Weights of a small GPT-style language model, trained from scratch on English Wikipedia.
Size: 16 layers, width 256, 4 heads of 64, MLP 1024 squared ReLU, vocabulary 8192, 44.5M parameters.
Architecture: rotary positions, no biases in attention or MLP, embeddings untied during training, normalized queries and keys, some layers without attention, local attention windows, paired heads, gated attention, value embeddings, an embedding shortcut.
Each number is 200 + 20 x the weight over the matrix's rms, rounded and kept within 0 to 999. Layers, rows and columns count from 0.

# layer 9 MLP up, 1024x256, rms 0.115, rows 736-749, columns 0-255
192,225,211,196,204,200,217,215,176,212,191,204,209,191,215,176,223,190,211,205,209,184,202,238,170,180,195,207,201,187,211,187,186,184,196,200,213,197,195,181,200,214,199,211,191,254,209,145,227,167,198,205,213,203,215,191,208,211,185,215,226,159,198,187,186,228,217,198,165,203,190,230,195,204,202,205,178,196,158,224,169,185,192,205,189,176,210,176,238,232,202,203,211,251,197,160,200,181,226,203,188,201,190,170,204,155,182,205,221,233,200,195,226,233,182,196,189,241,216,215,196,171,196,215,207,204,174,193,237,173,204,217,214,196,191,208,158,203,203,173,216,164,185,162,201,211,198,235,184,204,181,177,235,175,208,211,201,181,239,227,190,225,198,183,196,231,194,174,205,237,212,251,190,180,202,195,229,243,168,196,209,207,198,187,212,232,201,226,222,208,206,213,174,184,233,183,207,188,218,177,240,187,195,212,223,211,195,209,183,207,194,191,181,224,192,195,184,209,203,209,215,184,228,191,217,202,191,233,203,208,214,216,208,187,210,186,172,206,194,201,232,157,154,238,188,212,195,178,204,157,187,198,183,200,209,192
197,203,193,226,240,194,245,189,209,190,200,149,211,158,163,200,210,217,195,207,187,214,243,216,197,207,203,203,170,231,195,189,184,203,223,169,220,224,188,170,201,178,196,204,178,212,228,209,216,207,213,214,184,213,204,188,193,203,180,169,193,191,198,210,211,192,254,192,208,189,185,172,194,236,228,215,178,216,211,209,216,205,206,189,222,199,208,202,183,222,202,228,172,212,208,204,208,210,215,190,208,214,204,186,194,171,234,187,222,211,185,177,216,189,192,207,200,206,173,187,201,195,198,201,219,226,194,209,205,175,181,185,157,218,162,232,184,157,177,227,246,213,199,216,249,209,177,204,176,231,205,201,184,228,136,199,169,174,223,194,170,214,199,191,205,165,192,221,212,177,210,203,164,235,225,204,204,215,222,195,198,213,196,207,206,199,232,207,219,208,218,202,190,165,195,175,223,198,189,185,223,188,174,209,199,186,209,180,208,218,200,189,203,213,236,232,178,199,189,184,206,192,197,232,185,183,203,201,241,180,237,159,212,220,205,164,195,217,217,207,209,182,212,193,181,205,225,168,234,174,165,240,216,185,223,203
179,217,212,207,213,188,204,223,247,216,152,164,166,162,209,191,214,220,215,225,168,246,213,231,185,185,204,203,203,194,178,181,173,230,180,197,231,216,195,201,157,212,227,172,174,188,236,182,153,221,217,184,183,184,206,173,179,206,221,225,189,206,138,156,195,211,232,227,196,202,154,179,179,215,196,201,192,207,213,200,175,136,154,201,184,218,206,170,190,211,203,175,239,183,210,189,206,214,209,214,232,188,169,179,229,166,191,189,172,199,222,225,170,235,184,173,160,227,195,223,152,202,171,190,235,227,184,242,198,182,195,191,204,201,145,204,194,190,191,194,182,192,196,199,215,180,206,218,169,186,199,191,169,242,180,215,202,245,198,190,222,202,202,205,219,201,212,223,223,225,244,227,198,180,177,193,215,199,177,254,238,208,190,199,193,197,216,140,206,230,225,203,168,208,197,254,266,229,218,152,205,181,229,214,202,187,187,177,215,203,170,189,193,160,218,208,171,200,183,165,199,225,229,250,194,203,222,195,247,175,193,202,211,207,226,179,213,236,192,221,198,190,184,215,227,181,219,172,205,190,173,197,215,194,170,168
211,180,215,195,200,188,236,214,217,180,206,193,158,180,203,175,220,207,186,194,196,191,205,233,197,202,194,186,189,182,205,191,177,216,199,173,175,205,190,220,193,208,222,205,232,210,207,191,200,219,208,206,171,183,204,219,218,204,232,150,203,201,183,179,196,176,230,174,168,215,154,176,238,212,224,202,228,213,207,192,194,240,185,194,217,205,212,214,155,221,239,233,198,195,205,207,197,224,184,202,232,202,175,196,187,190,183,207,176,212,192,205,214,213,173,251,208,195,197,220,187,185,193,166,189,176,197,202,203,221,189,189,185,233,165,214,218,184,201,193,186,206,202,182,192,201,220,190,206,204,158,195,222,209,241,217,230,230,183,211,199,172,191,175,194,180,196,198,195,207,225,202,227,204,229,200,196,160,191,191,214,155,216,203,230,212,202,222,220,220,175,199,185,215,206,211,207,246,197,220,203,203,205,149,198,156,199,178,183,220,191,218,223,189,185,207,215,212,182,215,201,215,227,182,211,203,206,211,179,208,188,175,207,164,217,205,204,222,194,179,206,208,167,208,228,243,205,232,196,183,165,202,223,190,197,186
218,189,210,194,185,214,209,201,194,218,204,193,197,195,190,226,186,169,171,179,224,235,204,206,192,184,222,200,215,166,213,214,212,185,223,209,220,226,199,226,221,181,196,171,180,202,201,195,186,201,171,225,214,205,205,179,231,163,214,184,188,225,187,198,194,226,188,220,222,180,206,194,173,211,205,171,207,208,224,237,179,201,193,204,228,191,211,167,178,195,219,226,173,185,202,188,214,196,212,193,222,196,187,190,224,198,206,201,208,239,212,205,188,199,206,213,199,198,251,237,225,195,222,165,203,226,209,163,203,213,222,198,218,165,192,226,204,202,234,211,207,195,206,209,200,199,184,204,230,206,195,200,187,206,150,220,216,207,233,233,190,191,193,211,197,236,219,186,203,201,195,205,179,219,174,186,212,187,147,188,198,220,215,215,175,195,203,186,206,197,193,246,180,200,214,229,208,181,205,187,199,200,181,219,209,199,211,206,194,193,216,192,197,265,181,189,202,212,203,216,206,223,180,218,208,221,222,170,193,204,174,199,195,197,193,189,183,197,193,181,189,199,215,194,188,167,175,192,203,172,207,206,197,201,206,195
182,185,191,202,206,182,248,198,204,192,211,179,214,208,189,152,200,168,229,190,172,214,206,194,208,190,214,182,212,186,208,173,217,202,234,246,205,197,192,201,173,198,211,212,173,212,205,177,154,184,192,170,184,166,191,197,203,162,189,186,202,206,196,158,213,175,188,200,186,207,225,195,192,175,241,192,213,162,226,213,158,204,229,191,179,200,227,192,221,212,203,251,248,186,196,163,182,249,202,205,173,196,193,210,170,180,262,184,217,194,200,205,226,193,182,177,167,184,206,196,205,216,212,204,207,233,206,223,186,198,246,204,217,231,177,203,195,211,198,216,218,205,188,182,206,200,209,210,226,199,185,209,206,197,209,222,179,216,256,209,201,194,183,205,224,214,206,153,216,190,199,206,157,204,211,215,220,198,211,244,159,181,240,154,225,206,221,213,229,211,176,223,173,198,206,187,199,192,183,161,208,203,204,215,181,183,227,196,227,169,208,189,207,207,163,192,214,207,159,191,204,216,189,185,166,213,191,167,210,163,202,207,187,192,179,220,220,213,231,192,191,208,204,191,206,228,210,198,189,184,207,181,189,205,199,207
184,223,194,175,257,172,217,179,191,192,206,192,193,191,176,216,203,174,215,190,181,224,206,196,199,229,197,191,190,185,177,229,228,206,187,173,188,202,217,206,184,206,196,215,239,230,196,195,153,187,209,175,201,224,206,201,182,150,195,190,196,253,174,180,216,198,216,219,193,206,203,224,175,219,207,198,168,193,165,255,190,218,178,172,185,183,211,177,205,213,205,198,229,180,198,192,200,214,201,188,192,212,217,205,182,214,208,179,202,199,239,200,223,211,205,215,197,200,192,218,175,208,208,184,210,203,195,196,177,182,199,193,231,221,187,206,208,169,171,239,188,180,203,176,221,177,206,235,185,208,170,215,226,183,189,213,197,191,200,189,231,216,174,209,190,227,217,184,178,194,207,208,203,211,223,204,216,203,180,211,174,225,230,202,231,232,240,202,184,211,199,198,238,173,191,186,209,212,179,198,199,178,208,198,205,181,187,204,223,199,195,195,183,187,183,181,207,207,173,167,193,182,214,192,170,228,183,154,167,189,196,179,194,172,236,208,163,202,234,189,202,209,198,199,219,207,214,209,183,152,214,204,191,231,202,193
177,200,221,188,190,214,232,177,200,183,187,190,158,201,176,193,224,215,207,229,209,220,191,206,172,207,212,184,186,147,210,185,210,193,239,198,211,211,197,214,229,176,179,223,193,178,171,172,200,217,166,231,202,184,200,201,186,208,219,157,212,205,221,185,155,210,238,145,217,205,211,216,236,257,178,229,234,176,196,192,197,204,192,218,183,206,189,180,204,231,233,206,212,215,189,201,182,207,163,160,226,198,218,184,227,213,234,136,233,227,178,179,206,201,187,190,193,210,204,214,192,193,196,198,204,178,191,214,176,207,204,187,186,209,210,233,190,207,213,186,211,228,191,199,213,209,204,196,252,209,225,231,215,225,198,216,183,217,183,211,158,212,166,181,199,208,195,195,207,164,221,234,204,211,186,222,216,207,193,210,186,241,201,190,219,199,199,203,208,206,222,202,196,188,225,203,201,198,228,190,197,205,190,212,204,182,223,225,191,187,182,191,187,217,220,173,183,222,194,211,197,199,182,179,208,193,206,233,187,186,187,178,201,165,191,179,198,218,215,204,218,197,204,217,202,201,191,209,186,192,197,238,200,189,233,172
133,186,217,201,190,222,189,155,170,188,177,195,208,213,190,168,215,206,200,163,192,194,168,187,194,232,183,181,209,222,206,158,214,195,163,198,205,201,175,166,199,227,215,206,216,242,191,185,185,171,197,209,192,196,189,189,189,148,190,164,197,213,174,150,199,223,205,219,175,178,211,197,219,216,197,186,222,188,208,221,211,178,230,190,178,223,196,240,222,217,234,205,233,243,174,175,224,194,235,198,186,230,197,212,207,175,217,206,198,217,220,233,215,198,182,195,187,188,229,207,193,187,181,179,173,265,201,184,196,230,202,212,205,223,176,237,182,211,206,218,245,183,193,189,190,225,225,228,221,168,201,175,174,204,207,243,216,183,237,192,214,200,237,219,168,221,214,179,206,210,207,220,173,175,217,232,202,186,209,242,163,234,189,202,197,182,207,223,235,190,178,211,190,156,216,184,208,187,188,178,236,186,193,216,207,174,205,221,202,244,197,211,183,202,152,225,179,180,179,190,178,214,225,197,214,238,174,180,228,209,220,224,240,182,182,246,224,218,223,186,214,183,208,209,233,225,188,183,189,185,176,210,237,216,190,207
180,214,197,140,193,208,203,190,210,221,199,199,219,222,160,206,196,210,209,207,177,228,223,204,175,213,180,169,203,213,205,189,217,209,215,184,240,214,225,219,187,177,204,182,182,196,196,156,194,240,162,214,181,223,181,190,222,190,222,206,197,213,169,209,208,207,230,206,217,187,202,193,225,231,204,196,194,209,176,186,200,229,174,183,185,195,199,176,243,207,204,229,201,251,201,171,227,204,216,181,219,190,216,192,186,207,219,187,196,190,219,211,190,230,164,228,219,195,189,225,173,222,200,209,188,218,194,224,194,204,199,173,203,217,178,185,150,214,196,179,228,176,194,171,198,179,198,176,197,191,179,223,227,210,202,207,170,180,182,186,219,197,190,187,174,223,204,198,204,185,190,205,223,166,232,224,193,197,229,209,214,225,190,216,204,200,199,168,202,206,207,171,204,196,193,196,220,209,207,198,216,202,191,139,173,208,183,196,193,204,197,174,180,233,209,198,175,245,203,203,194,172,190,183,194,231,217,174,225,184,189,202,166,209,168,190,178,229,246,199,184,207,216,213,208,163,193,198,223,133,218,225,193,242,229,203
161,197,199,221,237,159,234,198,217,203,216,195,179,191,197,186,216,218,187,204,199,217,205,221,188,231,239,206,200,181,187,201,197,185,192,166,217,189,177,212,190,189,174,200,202,221,194,165,186,190,199,213,193,242,168,204,187,183,203,201,211,201,185,190,207,196,227,191,214,185,187,190,184,207,195,196,219,230,218,233,190,200,189,193,217,185,233,164,212,195,245,226,259,205,235,187,194,203,176,228,216,220,214,269,195,211,192,187,177,195,222,208,221,247,202,201,233,200,265,189,184,196,166,181,214,206,188,193,193,223,222,225,179,238,200,180,147,218,188,226,237,200,212,201,185,162,207,240,189,213,212,244,202,212,149,234,192,217,215,212,219,215,180,204,187,190,202,215,246,228,240,215,208,213,210,186,199,176,197,193,206,188,182,180,210,207,204,198,196,189,173,160,192,189,209,191,200,210,195,216,192,197,176,192,176,209,196,203,193,199,221,177,208,181,205,203,212,226,198,193,211,208,212,192,186,205,175,212,176,163,212,174,211,181,226,158,161,205,199,216,181,197,186,201,214,202,202,224,198,191,238,204,208,199,202,142
176,206,195,201,210,182,194,213,207,183,211,199,217,192,192,139,224,160,157,214,153,214,191,176,202,161,213,148,188,196,199,164,223,210,169,172,176,198,209,174,182,186,199,225,198,229,232,172,190,241,193,178,146,188,207,219,216,180,211,196,188,211,182,197,172,197,173,202,193,198,167,218,157,190,187,164,192,173,180,219,185,234,171,209,165,154,205,209,223,211,211,216,192,201,194,179,219,232,176,209,170,183,232,230,185,188,224,171,189,195,253,224,203,185,209,195,194,156,200,196,201,189,215,208,205,190,199,219,189,147,205,237,199,223,187,179,196,186,207,230,198,185,214,218,184,207,178,205,214,236,180,179,224,194,218,228,192,220,202,213,201,183,181,193,212,189,185,220,207,181,202,218,175,190,228,183,223,162,214,174,188,237,218,199,223,183,201,241,220,212,220,161,227,175,193,194,212,218,208,182,220,223,209,200,184,227,169,208,179,194,172,247,198,184,191,175,213,204,191,175,200,222,196,204,198,225,251,186,166,169,178,158,166,186,213,167,197,206,200,207,192,177,191,203,199,193,206,208,180,186,221,197,201,210,220,191
231,120,256,165,260,205,208,214,185,136,227,103,189,175,205,185,205,183,216,193,188,202,215,215,188,201,195,224,206,189,202,202,196,203,189,181,204,190,200,193,198,196,203,219,217,218,194,180,186,211,204,213,193,197,223,205,212,209,206,183,195,214,216,165,216,197,198,170,198,205,203,207,221,178,200,186,200,213,206,182,181,191,209,212,204,214,192,196,185,192,216,191,200,197,176,179,211,186,216,214,189,186,218,184,192,202,175,191,180,221,194,182,208,206,227,198,204,186,207,198,213,214,235,196,169,209,185,202,210,202,195,192,209,188,226,204,202,187,180,192,201,196,198,219,200,219,193,185,209,202,184,222,195,211,232,206,186,206,187,208,175,198,196,219,189,194,184,184,205,213,215,198,202,194,203,194,206,180,210,195,220,207,216,203,190,194,189,179,231,207,221,207,204,198,219,192,183,181,176,198,201,178,206,193,197,187,196,195,205,215,177,209,187,185,187,209,190,223,183,178,195,183,200,209,197,192,213,209,152,179,180,210,190,205,197,213,198,198,205,206,204,209,201,191,216,194,200,208,231,213,209,188,212,229,210,218
200,199,200,210,197,205,211,207,189,182,171,186,169,171,198,191,220,196,191,187,205,226,183,196,176,200,218,205,162,191,199,189,218,221,217,216,200,220,197,159,172,154,218,216,208,221,226,194,183,203,179,166,212,214,212,187,191,186,219,221,170,201,157,196,185,221,266,225,164,180,208,198,207,211,220,204,198,219,219,199,196,194,182,216,229,217,181,228,194,195,215,228,205,240,181,201,235,217,227,217,163,155,229,209,217,198,234,197,218,219,222,190,183,215,211,165,245,221,215,208,180,159,191,201,175,202,180,213,198,201,158,157,185,199,191,156,178,167,175,207,202,189,200,171,194,219,217,198,189,174,199,195,222,175,201,225,200,202,201,191,173,217,138,214,216,181,216,215,187,223,228,206,179,197,206,214,214,193,188,216,205,188,178,197,217,228,200,192,238,178,174,197,194,174,204,207,227,213,174,210,211,221,228,196,191,207,228,165,170,193,180,182,198,233,180,211,211,233,221,152,148,192,168,182,206,199,201,206,236,177,201,168,202,196,178,177,201,194,237,210,199,193,169,213,196,197,214,201,197,214,157,210,251,176,245,224
# layer 9 MLP down (transposed), 1024x256, rms 0.105, rows 736-748, columns 0-255
164,210,245,189,229,186,235,242,208,191,227,203,220,168,214,216,233,214,183,216,230,181,217,209,230,199,186,210,187,221,210,184,220,189,242,202,159,154,200,173,195,221,161,212,217,225,173,194,166,200,171,183,231,204,216,201,185,220,211,219,203,187,247,187,172,222,204,196,171,213,193,219,219,168,175,244,186,196,158,152,225,226,192,197,197,181,189,229,180,208,158,190,257,197,209,225,202,192,182,193,219,227,200,214,243,214,229,188,218,237,217,168,198,211,203,216,201,223,164,200,190,195,199,211,192,226,222,182,234,183,184,187,209,228,216,187,186,171,185,195,193,226,212,226,234,214,167,207,190,217,216,178,219,211,243,194,227,184,205,174,216,203,219,213,184,194,201,212,173,182,215,190,216,185,176,229,190,190,190,196,210,193,189,213,199,190,211,212,181,204,172,162,200,212,181,165,179,202,201,188,189,206,228,207,155,224,165,234,185,188,186,194,179,216,171,211,192,174,201,206,203,198,212,188,188,196,203,256,192,189,192,189,198,191,175,204,199,221,191,201,197,218,189,221,180,202,214,182,188,184,196,238,203,197,202,210
183,163,223,155,181,191,164,176,212,169,240,198,180,209,207,193,208,208,198,181,184,196,157,183,207,225,186,211,171,191,205,205,193,184,192,216,166,163,186,199,223,212,191,208,191,210,195,204,182,197,213,212,213,202,213,202,204,164,195,261,198,210,201,177,179,222,159,185,186,199,204,231,246,225,212,163,214,162,181,184,194,179,209,184,187,159,188,184,208,197,195,196,208,243,216,215,183,190,191,222,175,193,180,226,190,227,174,225,195,171,199,210,206,182,204,159,227,213,221,219,208,189,201,222,184,199,169,194,229,230,219,208,213,192,174,200,201,246,214,211,177,209,202,203,153,168,206,188,214,173,199,179,200,203,245,210,200,205,188,195,228,188,180,171,208,223,198,170,182,226,207,192,225,196,158,212,222,192,162,181,203,193,203,216,203,194,205,181,171,201,175,211,199,182,211,218,192,199,197,216,183,212,201,194,213,199,207,220,197,188,196,229,182,165,180,186,179,179,194,233,212,216,226,171,199,207,204,217,171,175,194,216,188,193,214,208,171,208,210,179,184,159,188,231,200,172,145,192,204,182,235,189,222,203,192,178
172,165,198,184,206,180,169,239,222,171,243,188,184,221,202,196,182,172,208,198,232,187,211,183,195,225,176,169,236,222,211,207,206,206,175,214,205,179,198,167,167,166,243,202,196,196,190,185,186,174,218,210,191,202,183,222,216,217,142,224,200,189,219,225,235,226,166,207,147,227,240,214,191,211,200,202,171,197,206,216,200,191,223,199,174,202,193,185,226,207,198,202,235,209,220,219,249,203,186,220,187,151,204,175,168,200,151,161,180,209,163,261,168,193,225,210,218,219,137,224,198,209,220,231,206,187,169,205,203,211,192,181,192,224,233,191,167,191,224,192,176,195,179,192,203,199,203,207,211,173,183,158,192,171,179,207,217,172,180,203,213,222,231,199,165,188,170,174,202,173,204,175,190,182,210,198,210,186,203,202,216,202,190,162,219,169,219,150,208,175,196,213,178,205,186,205,204,219,209,203,188,175,199,238,159,165,183,194,208,188,211,183,185,159,231,216,183,194,186,213,221,182,164,189,195,206,208,195,199,230,211,210,182,192,216,210,226,177,228,223,160,191,213,226,180,236,181,192,203,202,177,200,185,210,201,204
202,188,219,206,208,162,170,202,191,185,201,222,204,220,220,192,212,168,201,183,200,201,208,152,177,191,185,248,193,232,199,211,183,190,181,197,219,214,187,241,196,205,194,199,202,199,205,199,236,234,181,206,215,218,157,212,182,174,208,170,222,212,207,182,196,185,183,208,204,201,192,209,233,188,186,218,225,219,202,227,183,183,199,163,204,203,200,201,196,225,198,198,186,217,226,212,172,173,199,217,214,182,203,173,177,178,212,214,221,226,172,175,200,179,186,214,192,204,164,224,164,204,167,225,233,185,183,221,218,215,192,179,168,186,193,197,238,206,192,220,185,192,233,165,187,223,216,213,215,213,220,173,182,203,221,194,195,180,182,180,223,192,239,206,217,216,204,229,215,219,193,234,188,187,178,217,208,195,213,237,201,217,204,218,200,217,170,181,182,199,252,193,213,209,202,193,180,198,190,220,207,196,202,202,212,202,191,233,191,200,181,222,186,209,205,179,195,191,187,207,202,219,177,199,228,180,186,220,190,170,209,201,246,198,241,216,209,193,159,181,210,199,192,208,215,204,179,190,189,187,176,214,163,186,210,186
214,187,210,182,211,197,197,215,181,216,213,189,223,216,179,205,164,209,185,198,225,208,182,208,208,203,215,220,173,195,192,191,181,190,205,183,223,229,215,195,168,223,190,230,171,199,148,194,201,214,188,232,209,225,150,207,193,177,203,202,203,196,198,210,185,191,185,178,222,191,213,192,169,210,214,218,197,207,221,200,201,217,193,234,211,179,230,181,202,210,156,189,187,198,211,220,208,186,182,145,233,222,219,231,218,224,194,198,203,209,197,178,190,182,187,245,159,235,206,220,218,193,197,226,180,203,215,224,201,185,190,216,189,195,211,214,217,202,209,183,210,153,187,225,203,208,222,157,199,209,228,186,189,195,191,209,211,188,203,198,199,165,210,220,178,203,165,208,199,192,187,223,204,207,195,176,187,193,182,203,167,219,196,224,201,202,180,185,201,183,209,213,192,167,216,185,199,181,218,175,179,213,194,203,180,179,192,229,205,205,176,197,158,176,217,198,156,218,192,198,224,207,158,196,202,226,210,189,179,162,184,188,203,206,190,200,174,207,189,195,187,213,192,198,168,190,200,180,216,186,184,214,197,192,229,201
227,173,216,195,191,179,185,186,171,182,228,194,195,225,203,186,207,182,182,195,216,180,195,191,202,208,206,200,186,219,199,180,185,205,232,221,197,199,192,203,176,135,219,205,204,207,170,191,169,198,205,200,191,219,194,218,192,168,201,163,222,229,211,162,222,203,206,226,216,176,235,217,197,176,215,189,190,199,211,225,192,197,197,210,198,199,192,189,220,233,215,207,222,221,220,162,196,198,195,188,165,217,177,178,182,187,205,198,188,190,188,199,201,176,222,193,186,214,191,177,199,227,221,172,218,244,241,187,197,244,175,205,194,176,184,231,186,193,163,214,216,181,207,223,190,204,202,201,228,198,216,181,200,197,197,228,195,191,212,214,206,181,207,224,191,192,194,155,218,183,232,202,175,163,189,200,226,195,214,234,171,193,194,197,189,216,194,166,220,207,184,207,192,195,198,194,188,195,191,171,185,201,253,226,181,174,200,204,215,179,196,226,210,183,168,192,181,190,218,223,170,205,190,185,210,168,189,197,202,181,201,206,227,212,182,226,216,220,206,180,167,168,213,207,197,208,224,185,196,199,195,146,223,205,216,228
206,232,177,201,199,231,187,222,182,202,172,185,226,233,201,187,223,200,185,208,208,171,205,216,183,205,189,215,196,162,172,207,202,229,182,206,212,220,206,176,190,211,221,205,176,165,182,192,216,181,234,200,196,172,203,205,234,182,213,215,200,197,227,193,190,199,202,234,158,182,206,199,194,202,185,222,187,183,193,186,195,177,217,213,177,179,182,212,166,188,203,176,188,224,184,178,185,207,232,225,215,215,219,182,187,161,214,194,200,176,211,216,205,194,175,180,198,186,181,215,203,212,208,197,164,175,268,196,212,182,201,203,198,217,186,234,190,188,193,164,196,204,207,214,215,240,214,190,200,226,184,200,204,203,139,225,197,186,214,194,206,210,199,225,251,210,210,193,219,183,172,207,212,229,176,187,175,186,202,187,171,173,189,195,195,195,192,165,224,185,183,191,208,189,176,171,207,181,230,185,189,200,218,181,173,198,218,182,186,201,190,196,228,170,198,196,185,220,217,187,184,168,191,195,196,210,196,231,210,203,182,200,177,201,223,213,245,187,194,201,200,214,209,218,200,189,198,190,220,227,192,205,198,201,209,211
230,181,162,206,200,217,207,209,197,178,195,219,195,206,198,184,217,229,227,256,222,202,212,228,211,185,203,215,234,208,215,181,216,208,207,206,192,190,189,195,208,172,204,179,182,221,165,227,209,204,201,175,222,211,206,241,209,206,233,201,179,222,202,221,170,196,203,205,211,204,187,198,241,224,166,204,244,187,194,205,180,169,193,214,220,196,221,207,203,226,202,235,184,235,180,180,181,217,182,261,187,216,192,196,201,214,183,209,189,201,193,213,225,211,197,206,191,202,184,183,202,160,178,191,185,223,260,197,176,188,206,201,168,202,209,208,217,209,199,195,225,231,193,202,212,211,228,230,216,204,219,165,182,210,211,190,194,214,195,194,201,204,236,168,225,205,201,190,216,223,167,200,203,201,183,180,191,203,178,193,223,222,195,219,205,196,184,191,224,203,204,212,194,218,221,208,208,202,218,235,194,199,170,178,189,206,194,134,173,218,213,208,198,176,222,158,216,188,194,207,214,196,201,183,178,183,163,192,180,219,177,189,185,180,163,172,214,187,180,196,210,194,197,208,184,199,184,188,189,191,213,213,195,216,219,185
180,169,220,176,206,197,209,227,175,220,236,208,193,182,204,218,209,216,206,209,207,220,211,193,182,188,251,231,187,169,215,212,189,191,245,209,206,172,204,220,177,224,190,220,227,212,198,196,222,242,172,220,212,233,212,191,205,220,198,239,195,212,199,198,200,189,210,176,226,196,192,226,207,181,207,210,197,193,163,189,153,187,177,216,186,177,207,202,195,173,155,208,187,187,216,189,194,159,203,204,199,177,201,194,183,217,180,211,191,197,216,197,187,215,192,197,205,217,153,204,187,179,184,211,193,176,173,220,209,177,171,178,207,197,218,194,176,185,210,229,181,202,173,170,214,181,224,197,159,229,161,219,238,187,199,191,190,184,150,191,202,188,143,173,222,175,162,209,173,223,166,189,211,182,204,205,165,209,187,185,200,160,193,208,236,212,240,198,204,213,188,202,183,219,231,191,222,211,208,198,159,201,195,222,188,199,205,216,197,151,225,162,198,190,256,208,197,196,204,199,222,176,206,202,170,192,201,231,185,180,160,193,186,224,209,197,216,201,180,190,171,205,198,241,187,177,212,184,228,178,256,224,213,200,212,250
225,195,235,186,202,217,242,169,199,183,165,192,201,187,222,202,186,185,210,257,218,214,194,215,184,185,194,195,204,220,237,225,209,197,206,187,199,183,209,181,230,201,190,204,232,216,182,209,193,220,203,147,204,196,192,196,169,190,178,207,236,227,205,178,199,219,187,202,190,220,205,177,196,176,187,194,241,201,202,213,201,219,222,187,208,185,201,222,214,206,189,224,180,207,161,192,202,191,206,153,231,208,218,196,210,211,191,219,182,207,191,227,184,166,187,202,177,193,202,175,245,185,228,203,189,200,193,211,192,187,180,178,175,176,195,184,178,226,182,232,182,182,204,210,210,198,218,184,151,224,221,196,172,191,219,188,214,172,158,204,205,200,173,230,166,219,221,211,229,192,171,181,198,223,188,213,180,240,201,198,179,194,213,202,221,196,185,209,212,227,216,169,221,201,200,179,190,202,207,200,199,173,199,181,177,187,218,205,190,193,248,237,204,218,195,219,185,204,182,181,202,212,225,166,208,171,187,197,193,206,195,182,221,213,229,194,211,191,191,212,189,219,215,178,209,219,167,195,199,186,167,192,216,181,192,224
198,184,194,195,214,170,177,193,206,209,236,185,219,205,200,196,173,243,164,203,183,203,185,208,175,224,243,224,197,163,210,185,250,202,209,181,205,195,164,199,200,189,188,203,222,172,170,199,212,214,221,216,236,208,172,226,186,236,220,235,187,219,224,208,203,190,219,189,196,193,176,222,204,226,172,216,183,204,220,218,213,187,190,202,220,215,214,246,196,219,234,179,219,233,225,200,160,219,207,213,188,192,200,230,172,213,183,219,186,179,181,202,165,208,196,207,207,200,213,201,218,185,181,221,222,211,176,227,212,174,209,224,171,209,207,182,207,227,212,204,187,208,250,216,209,177,231,204,180,204,219,229,195,189,226,169,180,192,213,190,219,218,199,219,195,198,161,199,207,186,201,201,196,188,224,201,166,210,195,204,201,194,191,203,193,213,227,222,203,181,165,196,170,208,216,182,208,192,201,182,179,192,208,196,212,210,178,229,185,228,194,196,207,171,226,225,191,184,203,229,222,196,212,171,222,185,227,218,194,186,222,216,187,209,210,203,209,179,217,226,226,208,163,182,200,184,221,200,181,182,225,218,188,190,188,206
204,186,158,213,168,200,179,213,205,211,198,203,187,214,234,181,180,229,200,244,159,208,219,177,211,224,218,185,246,190,175,187,200,182,216,176,220,218,202,209,229,179,201,176,182,196,246,201,184,180,218,220,212,172,212,222,203,180,208,196,191,223,146,189,198,185,194,214,193,214,153,220,184,195,210,172,192,199,210,210,200,179,180,241,203,203,174,226,204,183,189,185,188,213,194,160,227,204,164,190,225,209,228,206,176,215,194,232,172,183,197,215,202,202,244,183,225,182,139,180,178,186,217,277,202,172,226,223,206,149,179,204,215,218,191,199,190,187,201,206,187,199,212,218,177,223,158,200,237,176,222,195,227,199,185,214,154,203,225,239,182,235,200,214,178,207,222,181,249,210,202,234,174,188,207,198,194,163,219,186,185,217,206,225,189,220,182,195,212,194,189,211,231,170,182,208,224,224,200,238,205,202,186,194,186,180,203,194,231,208,207,215,204,228,195,204,197,195,222,230,240,202,207,219,195,209,172,199,199,198,198,181,199,213,198,221,201,190,192,193,217,166,218,213,204,186,203,199,199,200,234,195,195,198,187,205
231,244,160,244,175,231,199,184,141,252,164,231,208,216,199,210,191,188,173,187,213,200,218,201,223,194,188,202,215,221,200,240,244,229,181,215,184,183,211,199,198,207,195,209,193,182,202,204,217,186,199,189,191,181,198,222,198,209,198,220,219,190,213,221,214,242,220,205,199,215,224,172,165,180,179,205,178,204,176,203,187,209,182,165,195,200,182,201,212,198,199,195,190,195,217,189,215,175,187,188,196,222,176,194,230,195,207,200,198,186,190,178,191,194,182,214,172,208,193,207,218,190,184,205,208,185,302,196,209,183,211,206,162,199,192,189,207,209,181,188,185,163,218,185,211,210,181,198,175,225,207,199,185,197,199,181,223,195,185,191,194,184,200,213,197,188,190,212,187,179,207,201,198,204,185,230,195,215,204,219,174,191,203,216,231,176,192,210,207,203,206,184,217,224,195,180,208,174,214,201,190,185,229,201,211,215,196,216,177,180,191,209,186,192,210,213,206,182,205,203,206,229,186,160,208,182,205,223,193,208,213,202,204,205,184,208,200,184,178,189,198,199,207,188,230,205,180,194,209,204,204,210,198,182,194,210